Part of a small language model's weights.
Size: width 320, 5 heads of 64, MLP 1152 GELU, vocabulary 3395, 10.4M parameters.
Architecture: LayerNorm before each block, learned positions, no biases in attention or MLP, tied embeddings.
Training: 750M tokens, 2860 steps.
Each number is 128 + 24 x the weight over its row's rms, rounded and kept within 0 to 255. Layers, rows and columns count from 0. The size above them is the row's rms in percent of the matrix's.

# layer 3 MLP down (transposed), 1152x320, rms 0.119, rows 131-155, columns 192-255
size [105 106 104 104  97  96  98  94 103 103  89  97 102 100  98 106 107  92 101  97  95  95  95  96  92]
[[109 102 138 118 100 116 105  94 103 151 157 124 131 131 170 124 124 136  92 100 129 125 129 154 129  52 129 162  94 131 112 132  96 116 175 141 109 117  97  73 151 145 102 110 127 104  96 129 125 198 176 157 105 122 112 168 153 121  84 118 116  88 159 146]
 [125  90 120 117  91 142 145 160 139 104 146 133 122 127 139  75 109 139  87 142 131 127 150  95 144 132 113  94 142 135 122 115 142 149 136 132 123 104 130 130 118  90  99 101 123 166 182 123 119 173 135 154 130  73 166 111 137 162 124 112 156  91 132  99]
 [109 115 167 103 113 135 139 145 112 125 134 138 156 107  97 140 105 169 143 141 129 134 161  97 122 128 134 160 117 150 125 150 129 150 119 118 102 153 120  91 125 121 163  90  96  84  95 169 153 154 139 121 147 120 120  96 158 164 144 109 116 136 116 157]
 [121 140 144  79 116 129 188  60  99 116 118  62 131 143 170 130 139 132 126 130 124 144 112 147 146 146 132  84 102  81 145  83  79 107 110 146 126 114 163 141 119 119 163 168 156 143 154 110 147 135 155 110 106 156 122  93  98 112 140 149  95 125 124 114]
 [162 174 168 108 117 118  98 173 161 127 153 152 138 127  64 132 128 106 134 125 132 114 146 115 140 131 122 119 139 169 147 126 123 122 120 120 141 132 108 139 206 130 147 118 105 147 134 148 128 130 167 155 158  64 167 140 149 104 139 133 137 149  94 117]
 [137  91 103 149 122  97  98 130 147 176 134 113 121 157 122 110  96 134 119 172 112  82 133 132 186 115 136  80 152 126 154 157 139 126  93 149 133 141 101 100 159 142 125 102 139  93  95 173 136 127  76 149 138 157 137 150 139 128 143 123  99 108 146 131]
 [123 115 116 174 100 126 132 117 159 151 190 141 145 169 137 177 159 151 145 127 101 139 107 141 111 149 110 164 101 118  85 141  91 143 188 160 106 144 142 122 138 143 160 131 147 143 127 146 111 154 151 143 112 122 159 134 137 168 113 106  74 117 104 114]
 [162  46 106 141 120 149 119 113 165 142 128 104  54 127 105  94 112 141 127 131 147 156 175 155 115 119 107 103 112 134  95 120 139 133 124 101 120 134  92 135 120 140 150 103 110 122 117 153 123  98 160  93  98  98 127 148 108 104 101 133 136 124 124 163]
 [175 131 105  96 124 126  96  93 153 148 132 128 121 112 135 113 134 164 152 131 114 106 131 136  94 141 105  78 139  94 178 119 103 111 154 144 126  94 171 132 154 124 149 116 145 119 153 119 143 105 161 111 145 121 112 139 110  96 134 130 122 147 145 116]
 [130 114 114 132 122 136 132 137 111  97 124 106 158 172 134 134 173  97 134 164 135 130 110 181  99 130 161  97 109 196  99 114 173 130 120 174 154 174 112 144 140  80 113 138  85 161  97 177 124 140 140 114 116 101  75 131 182 107 116 148  97 118  93 167]
 [ 57  96  79 123 117 205  94 128 124 139 142 155 104 126 172 143 142 111 121 158 123 131  90 100 133  99 139 101 114 117  79 122 138 101 133 109  77 128 117 142 107 107  83  93 142 171 146 162 147 153 100 104 126  84 117 131 149 118 144 108 115 133 125  89]
 [171 143 139  99 133 143 149 127  81  92 110 159 133 134 144 152 144 135 165 151 156 110 169 163  97  98 121 110  78 152 118  88 156 142 148 106 114 129 126 152 125 140 114 138 109 123 127 147 150  84 140 132 125 142  86  97 106 125 135 146 118 129 126 153]
 [153 126 110 152 152 169 151 145 120 119 136 131 114 168  95 144 141 120 137 100 134 149 105 135 107 169 142 139 113 101 111 141  64 107 121 113 166  98 110 138 128 131 105 131 116 133 103 132 139 137 144 177 167 148 115 115 127 168 141 124  77 124 128 168]
 [181 186 123 109  93 137 104 142 185  84 111 103 156 129 180  81 110 129 186 100  85 111 181  76  81 121 101 151 140 113 143 135 144  96  97 130 135 113 133 122 135 177 115 138 151 117 105 143 147 132 125 118 108  99 108 138 131  94 120 112 171 117 159 122]
 [ 74 140 149 119 122  89 180 120 147 131  93 160 140 121 129 170 158 123 148  65 152 120 139 120 147 122 148 115 121 132 138 119  99 110 155 123 125 143 151 130 153 173 140  98  90  84 101 114 134  83 119 104 122 158 168 133 106 138 139 137 129 113 153 149]
 [103 113 124 132 130 122 142 100 148 168 146 175 125 138 116 119 164 132 111 128 172 121  84 134 172 157 107 121 164 101 105 120 170 143 133 130 150  99 134 153 153 135 162 157 122 147 119 131 165 101 143 152 146 151 127 135 145 156 107 107 152 151 102 139]
 [133 143 123  79  98 102 173 163 162  95 134 145 129  93 162 163 167 105 128 111 112  99 137 106 119 150 147 111 127 137 143 176  82 149 174 117 134 116 124 150 130 130 143  58 122 172  96 100 106 110 133 120 142 117 152  85 148 104 144 149 129 151 139 134]
 [171 118 167 155 115  90 147 160 136 148 164 106 118 138 135 136 149 120 121 137 132 187  84 180 163  92 134 147 140 156 146 115 124 143 148 141 138 137 174 165 127 117 138 141 129 121 170 150 181 145 147 154 110 117 149 100 154 141 117 116  97 150  90 121]
 [ 91 142 159 130 149 113 113 117 116 137 111 111 114  85 144 151 174 128 115 150  76 125 131 114 123  98 127  85 149  80  93 109 128 140 112  79 136 131 115 136 144 128 139 127 180 156 129 133 120 128 130 133 164 121 139 115 148 110 124 110 144 132 143 121]
 [143 102 146 109 125 117 106 122  99 137 119 143 147 115 109 110 122 142 129 126 112  78 166  73 153  94 109  94 126 138 108 179 159 141 150  79 109  68 112 131 135 124 176 155 168 166 110 128 121 140 139 136 162 154 162 122 103  97  74 140 122 135 137 126]
 [112  94  95 147 104 125 122 161 114 132 133 137 121 112 111 139 166 112 109 104 134 122 187 102 101 140 123 130  94 106 163 123 170 132 112 131 120  86 130 124 118 121 108 107 156 143  70 154 130  86 138 147 112 150 135 114  97 126 137 117  99 148  91 109]
 [139 151 156 131 127  82 101 129 106 117 130 117 120 137 108 143 119 115 165 105 139 145 157 109 125  88  83 150 145 105 137 106 109 131 174  95 164 142 113  95 145 123 127  91 128 126 120 151 134 123 149  80  98 114 129 159 121 143  97 129 113 110 128 131]
 [145 154  98 138 107 194 111  23  96 138 126  93 124 143 150 139 130 116 132 112 134 132 141 137 112 114 104 117  99 108 102 128 149 105 113 103 128 121 110 148 112 105 117  97 123 152 127 134 118 119 133 108 118 115  84 124  92 113 110 129 143 126  80 149]
 [ 95 176 105 174 125 107 135 178 125 132 126 127 136 118 122 119 102  95  96  90 119 100 106 115 184 121 115 148 132 135 158 135 143 153  88 175 115 132  99 153 149 123 146 118 139 120 111  90 148 129 104 172 137 112 152 130 157 106 122 119 130  94 146 146]
 [128 100 145  80 170  96 124 161 137 126 116 152 142 162 139 114  65 140  88 123 151 108 104 115 138 158  68 151 138 115 110 113  73 119 115 135 137 143 138 111 150 150 110  90 103 136 123 105 110 173 151 157  69 143 134 148 137 150 154 133 138 133 155 160]]
# layer 3 MLP up, 1152x320, rms 0.121, rows 132-155, columns 192-255
size [100  99 102  98 101  92  95  97  98  96 105  95  95 100 100  99  91  98  99  95 104  97 102  91]
[[144 107 149 116 125 144 145 157 148 127 113 147 152 154 133 121 148 134  89 147  85 127 103 142 145 181  90 168 157 147 137 129 189 129 147 135  79 120 124 145  97 121 148 106  97 111  97 114 148 111 135 128 163  90 147 123 137 130 162  99  80  99 135 122]
 [143 117 123 108 168 102  94 165 141 130 135 107 140 129 139 107 136 148  67 133 137 147 165 125 133 137 141 114 118  82 120 164 163  98 115 109 149 170 172  84  80 113 186 130 132 103 179 135 142 113 151 107 147 117 121 105 126 156 182 130 119 153  87 121]
 [122 105  89 113 141 130 127 172 122 141 153 156 142 152 140  92 106  89 165 117 114 142 148 134 159  88 135 163 134 139 131 114 116 154  89 164  94 102 150 128 151 144 160 129 151  94 134  79  99 137  99 109 128  76 110 155 130 149 140 109 166 153  76 114]
 [144 111 120 108 110 153 162 128 136  97  94 149 147 176 121  62 163 158 130 130 115 136 146 141  98 127 138  97 141 118 140  84 110 125 139 102 111 175 131 125 139 115 181 113 105 134 145 160  99 116 124 126 143 135 144 126 138 135  81 145 116 166 108 132]
 [ 96 107  58 142 124 146 109 137 128  85 107  93 125 161 119 114 142 119  78  97 167 112  99 140 122 155 114 163 106 143 139  70 104 117 145  81 148 160 173  92 110 148 160 171 154 135 133 118 143 117 124 111 113  98  99 104  90 139 126 152 129 126 128 125]
 [130 130 139 119 150 130 144 108  97  93 114 143 144 112 114 139  93 104  92 160 180 143 145 112 137 117 159 149  93 120 152 117 117 126 120 108 148 118 136  97 132 153  77  98  91 136 128 110 119 132 136 137 135  90 105 172 116  78 140 106 145  89  81 126]
 [134  78 123 135 139 113 127 151 175 117 131 112 140 122 132 158 122 131 120 128 136 115 117 128 143  91 127 143 130 120 136 119 106 116 106 105 163 166 154 121 116 126 161 131 132 149 133 131 166 123 120 165 124 118 162 144 141 112  84 108 185 157  97 143]
 [151 116 126 132 156  97 145 101  85  99 124 147 168 137 123  78 124 118  80 137 123 117 107 124 150 153 165 166  89 153 102 129 112 125  77 134 115 109 118 142 137 130 118 124 143 151 101 123 152 129 137 160 137 118 133  88 134 124 106 133 153 114 124 141]
 [149 141 120 117 171 105 165 102 108 152 100 120 124 105 151 143  97 116 127 116 129 115  87 154 123 157 114 144 125 113 142 121 137 132  98  96  74  85 132 136 149 134 128 164 172 137 113 130 113  97 145 129  82 128 115 174 127 106 140 140 150 129  87 175]
 [173 150 137 143 143 109 139 116 176 159 135  89 129 102 143 117 123 143  55 184 118 108 128 133  90 105 148 120 116 129 118 172 178 145 100 132 135 125 135 115 143 179 115 134 127 135 102 164 126  82 166 120 125 156 170 138 127 121 128 144 179 111 119 173]
 [137 103 129  76 119  98 156 121 160 138 109 129 134 104  75 154 151 171 124 152  88 108 115 124 114 129 166 144 154 135 108 161 128 116 130 116 136 112 172 127 115 126 138 131 164 135  68 108 160 177 106 165 141 140 150 107 156 173  83 109 179 133 118 128]
 [139 119 100 154 172 167 156 121 126 111 100 147 136 111 161 123 142 120 118 125 125  95 115 131 141  95 121  87 128  88 156  96 102  80 132 147 131 138 123 171 150 171 108 145  81 113 148 152 138  86 153 163 122 132  91  98 102 136 132 118  81 117 155 183]
 [123 111 107 146 172 121 147 103 129 136 131 143 136 117 142 118 105 121 102 138 118 128  92 134 131 100 134 177  93 112 167  80 108  91 136 130 143 136 127 162 123 113 134 156 120 130 118 144 108 148 143 112 150 111 120 116 138 115 164 156 120 109 174  97]
 [149 141 124 122 118 149 131 134 144 151  97  65 137 124 120  92 153 112 154 124  97 175 134  79 139 165 122 103 120 157 115 117 145 115 143  83 135  93 144  95 164  94 150  98 159 112 143 122 184 152 100 150 152 115  62  99 127 136 107 152 104 147  99 116]
 [139  87 111 167  97 131 174 166 137 144 113 164 156 110 114 123 107  97 117 145 121 150 131 164 124 136 149 129  79 147 120 133 142 153 133 134 117 106 135 138 146 143 158 130 125 127 151 151 121 113 162 110 126 109  69 165 191 151 134 114 116 129 131 141]
 [167 143  96 126 147 139  92 124 138 130 146 133 151 160  97 124 158 122 123 137 137  87 119 119 116 104 153 118 154 173 126 148 135  95 115 146 128 118 130  90 118 131 126 149 165 125 179 116 194 127 114 155  98 153 171 157  88 115 136 146 125 145 129 139]
 [124 112 144 115 137  99 120 104 160 147 123 107 155 134 117  91 107 123 165 102  81 109 144  92 123 155  95 116 150 148 148 190  80 120 101 145 122 100 115 123 130 171 111  80 149 132 102 151 166 105 158 161 126 136 115 149 164 116 107 128 160 140 118 131]
 [138 140 152 120 148  98 147  89 151 109 116 127  81 141 161  81 156 104 140 144 102 103 131 169 122 133 120 132  99 111 111 144 144 146 124 135 145 138 122 109 140  95 130 144 112  91 113 175 108 123 121 167 106 144 103  96 133 148 105 140 102  97 120  71]
 [149  91 133 119 140 139 185 123 153 101 167 150 131 124 123 122 124 136 157 146 104 140 147 106 165 158 117 150 180 110 182 130  89 132 153 129  93 152 103 181  92 116 113 132 138 121 164 106 143 114 105 100 134 123 127 123 135 132 174 108 101  96  57 120]
 [124 147  96 112 144 112 108 121 126  81 130  93 130 131 125  89 118 172 144 120 112 116 132 137  97 160 172 140 126 144 154 150 120 147 126 128 147 118 162 123 127 165 102 145  92 118 167 101 138 130 126 162 129 148 140 158  84 140 110 143 114 165 138 138]
 [113  86 131 118 152 137 126 115  92  46 122 139 169 109 120 121 127 137 114 159 104 146 115 102 115 144 136 120 120 106 101 110 163 141 146  71 170 122 136 116  83 157 133 173 163 117 130 144 127 127 108 171 113 180 123 132 121 131  92 136 135 150 106 127]
 [134 142 150 102 129 150 126 135 173 103  97 102 120 150 115 149  92 126  75  89 143 132 132 121 111 135 154 140 142 115 177 124 133 148 107 150  89 119 129 137 150 115 140 178 132 135 105 157 115 128 117 147 151 104 128 133 108 151 170 109 128 137 120 116]
 [133  72 112  85 164 171 107 105 148 117 106 123 117 126 124 155 191 153  97 122 112 112 146 130 105 117 107 116 148 145 122 138 128 148 106  80 109 114 162 128 135 189 122 144 133 120 116 116 100 114 178 134 122 168 136 141 126 168 146  89 153 129  97 117]
 [121 145 137 157 126 113  74 103 165 139 166 113 133  84 111  90 143  66 117 123 129  93 150  71 116 117 146 126 106 154 105 125 150 157 142 126 116 142 138 142  98 131 113 136  88 160 120 140 174 150 128 139 148 111  95 166 131 115  89 163 165 153 107 140]]